From a checkpoint of a small transformer trained on Wikipedia.
Size: width 96, 2.66M parameters.
Architecture: LayerNorm before each block, learned positions, tied embeddings.
Each number is 128 + 24 x the weight over the matrix's rms, rounded and kept within 0 to 255. Layers, rows and columns count from 0. Numbers have three digits each.

# down: layer 3 MLP down (transposed), 576x96, rms 0.198, rows 373-409, columns 32-63
# up: layer 3 MLP up, 576x96, rms 0.222, rows 374-409, columns 32-63
down373:134152159109095153114169164082131122120170120154166071129088182127134129159112123130113194133074
up374:117122085125168119117110142130101106098151165148097122130115181158117132141099126130123145160114
down374:120105160129118082106142098097135138148105129149120150100111099118161131107147128106137119114062
up375:103113133163114115106145143101127147152118140093129182126142097105148144167129123132159040155156
down375:110132146131127123150058134144133106141036108115083118153126128113132118066137100126126155113109
up376:133104138177112121158143120135171124141102160152124149066119136165137125113108120127132137133134
down376:138118105136122162117077145139084140121133135075137111090093135152142168111148144085122118160101
up377:138111112134149105166124134102131114164145152108116153109141095114121128157153124096144114140147
down377:159141120141120100127149172172117148133064090097110092133102114126097129107177133146133142145134
up378:144151121141127114100156117098110139169097138110163142149149116113128141161167134122142089106113
down378:130105172129144095089114132163124064121107121127100148097153095112120125124141114158163131130102
up379:102126097152129130113137151155141129124116150116145154149131119120116104124157146104113137116115
down379:147150134146184098150119107131131108115119109152159122088133122166099113091123115141133130146147
up380:127133127141148145120116144169181124155128158109111139145121112135104110133109142119112182151132
down380:092140126138133126136165110093129150137134130137161139108137100166133129131137120134101140136146
up381:129107078152137126126155124096150153097102093088149169091127094114129100121137105130136073103117
down381:132137170117165122190149114102110176129129115155109129142165108086160107125131109169160120095196
up382:105117114113126134173134155118170126115150122181105144130136129101121132132121119116142142136126
down382:111134084123122128124107111150134148132164099108132116135125149137130157134101154093124129127151
up383:124122141099124147103136132102143139128122122132130130144178124125149103143113126115189158132164
down383:109112108134139132111108105118100112135101136134174178115121125126133164149151108088112159141112
up384:175114134120192117154135125112167115153140159101085129090128112107136146104201190109108119179157
down384:132122157117122162151101086153135122095124085108154101163177114085147144099106114149097167132152
up385:132105096133137144133126150134126124160185113133156128153100106113094141131134159155159125131101
down385:158101117173136148133089100150133148144125138142111095142104130142128125123088109118128138123085
up386:146074114111093108127136070095139109132142118091174163147151117092137123119121143128125115161151
down386:091162129108135135118088124114166148120138114105081087166089131134151104128100098144121170134113
up387:181165131136124148146118135092103103117139147138112151158120144095109150123153135113104122151132
down387:139086138133093108129115110095083138115165121141135102119158109120162093119140130077141110127121
up388:104146141146121127114127143112167167092156175087120164167131100135140159159146098124157073130157
down388:169147074143157117125165122119141145142063102102103112073178122136132151103122155141122128130136
up389:085101122114102120132122131168132126130133110159183082190117135105059152133105150109145114110160
down389:109159130150122161143134101112123125147094173114136158145142146144166098170080134092147148120140
up390:126101140164115110096135096114168123156060137091142150138119150123143130099159098152099141135083
down390:096117118120125174098142100109141104130148134139135121101074126159152108141101103129130098097122
up391:177105147189153124112125133128111110111141101131104174113127148112170128117138082138116119169144
down391:111173121115159131162132143127120089127128170157121175115175087087145130111112106124146156160120
up392:097144167144153142140154098096092128135132127173147119101110162115127116136128129142135125113145
down392:133123117084133147132144086142114116147160154110159095149135159125100112113119093106114136109139
up393:137120121132168173148132102141108104097129133171125126134165119138142131159118128135144127164065
down393:124108142117115107152130124137124170133134110123117149103129120124152112130171069178121179097127
up394:116140117123106142140141163128135130117142137082143130118137138111116149131128088124091099127138
down394:140094079095127107141111094100139154130142118149111121132095110126125102138065149087165127115106
up395:203112075128162154147118143137113069107132078083113143156106163173151107094135115100128153130155
down395:110188136188133112158134101166171113145085172166143250155040141117130102124185146090123111103140
up396:100110111112143118163161132139088122091119125133154152132119128136108152100107142147126170096106
down396:163099122165158147137079129135123138101141143092138125160124107093125103146127141060119161130141
up397:106129138154124068180109107133138113138118136132103150105118132117097156107129106120132152153156
down397:111108170078148131124122127082123111137143175162172163114160127168161123110093100128182134109153
up398:110081134097086119090127080134121173070169148121118105180148185097157093146155096135150121140137
down398:119101130160142182127131166088155160129126078162092117074120113105113101147098147137092134132116
up399:135135128129117120058142104098141185180107085109141187137112158049140169133139126141140129136131
down399:125149097115112107092133133097105118135104136132123127191131145098115124098153135121145117129136
up400:121129114095174125108096129143140090124101109132165118139148154133111130102125164124146142142124
down400:091108139098129129127165133093137105171136078094121130116122103102128152125161118127108093118140
up401:217109142163161085161132142075087145150097038089103176092215164123145186134152127157041143136123
down401:154120075163115157157129122144130131171074092191117121110155139125146098129161189063030151171148
up402:102141106113185173133127104127098147142138085182150130126147139112089093141120128142122115124144
down402:162121166125137141133180155139117113107093171146125115140155134138147153135152123101094095126122
up403:105124190098123096121176128099102108158142106162106121090092130112142154088127148156168097120140
down403:128116077083127103151130127156124096142139128098146101157131101102151085152156143134104103096092
up404:165140117119146107163143144142129180090057138131158119122177117129113152107146114108106135092165
down404:098122132160113123113114096124140128090171147143119159172087168138128144103132122142134131151134
up405:120147129112099165129108155123168120128145115121110131098118125117130157132142176121114143143161
down405:180128144094085139107158104153145103124125149102122114106123138108118119138154115123115125104077
up406:110131116093109130111137156089119132091113092118118140124129123125108100137161131099169114064111
down406:126120122106132082112139146121147124165149156142162139132115110125151117136088086099138159104116
up407:123105130100144131096137140081140146146144175065110111098133167107153101132079135160150157123099
down407:117166117160089137181143136135091102120178096196067118161140131153087118117141162154115169121147
up408:070128075096140134078126154065146117188121131106147169166079121160105105167156154105130082090125
down408:161134108191101159079122136171103143105167095082197095139128129130081103080119137086106134087128
up409:114173177127106119116148130070132126140142160147141161103120123124131177138116142124128143145128
down409:125145138138125120110122127105139124085144150125118083122111098151098146115164144131078156107083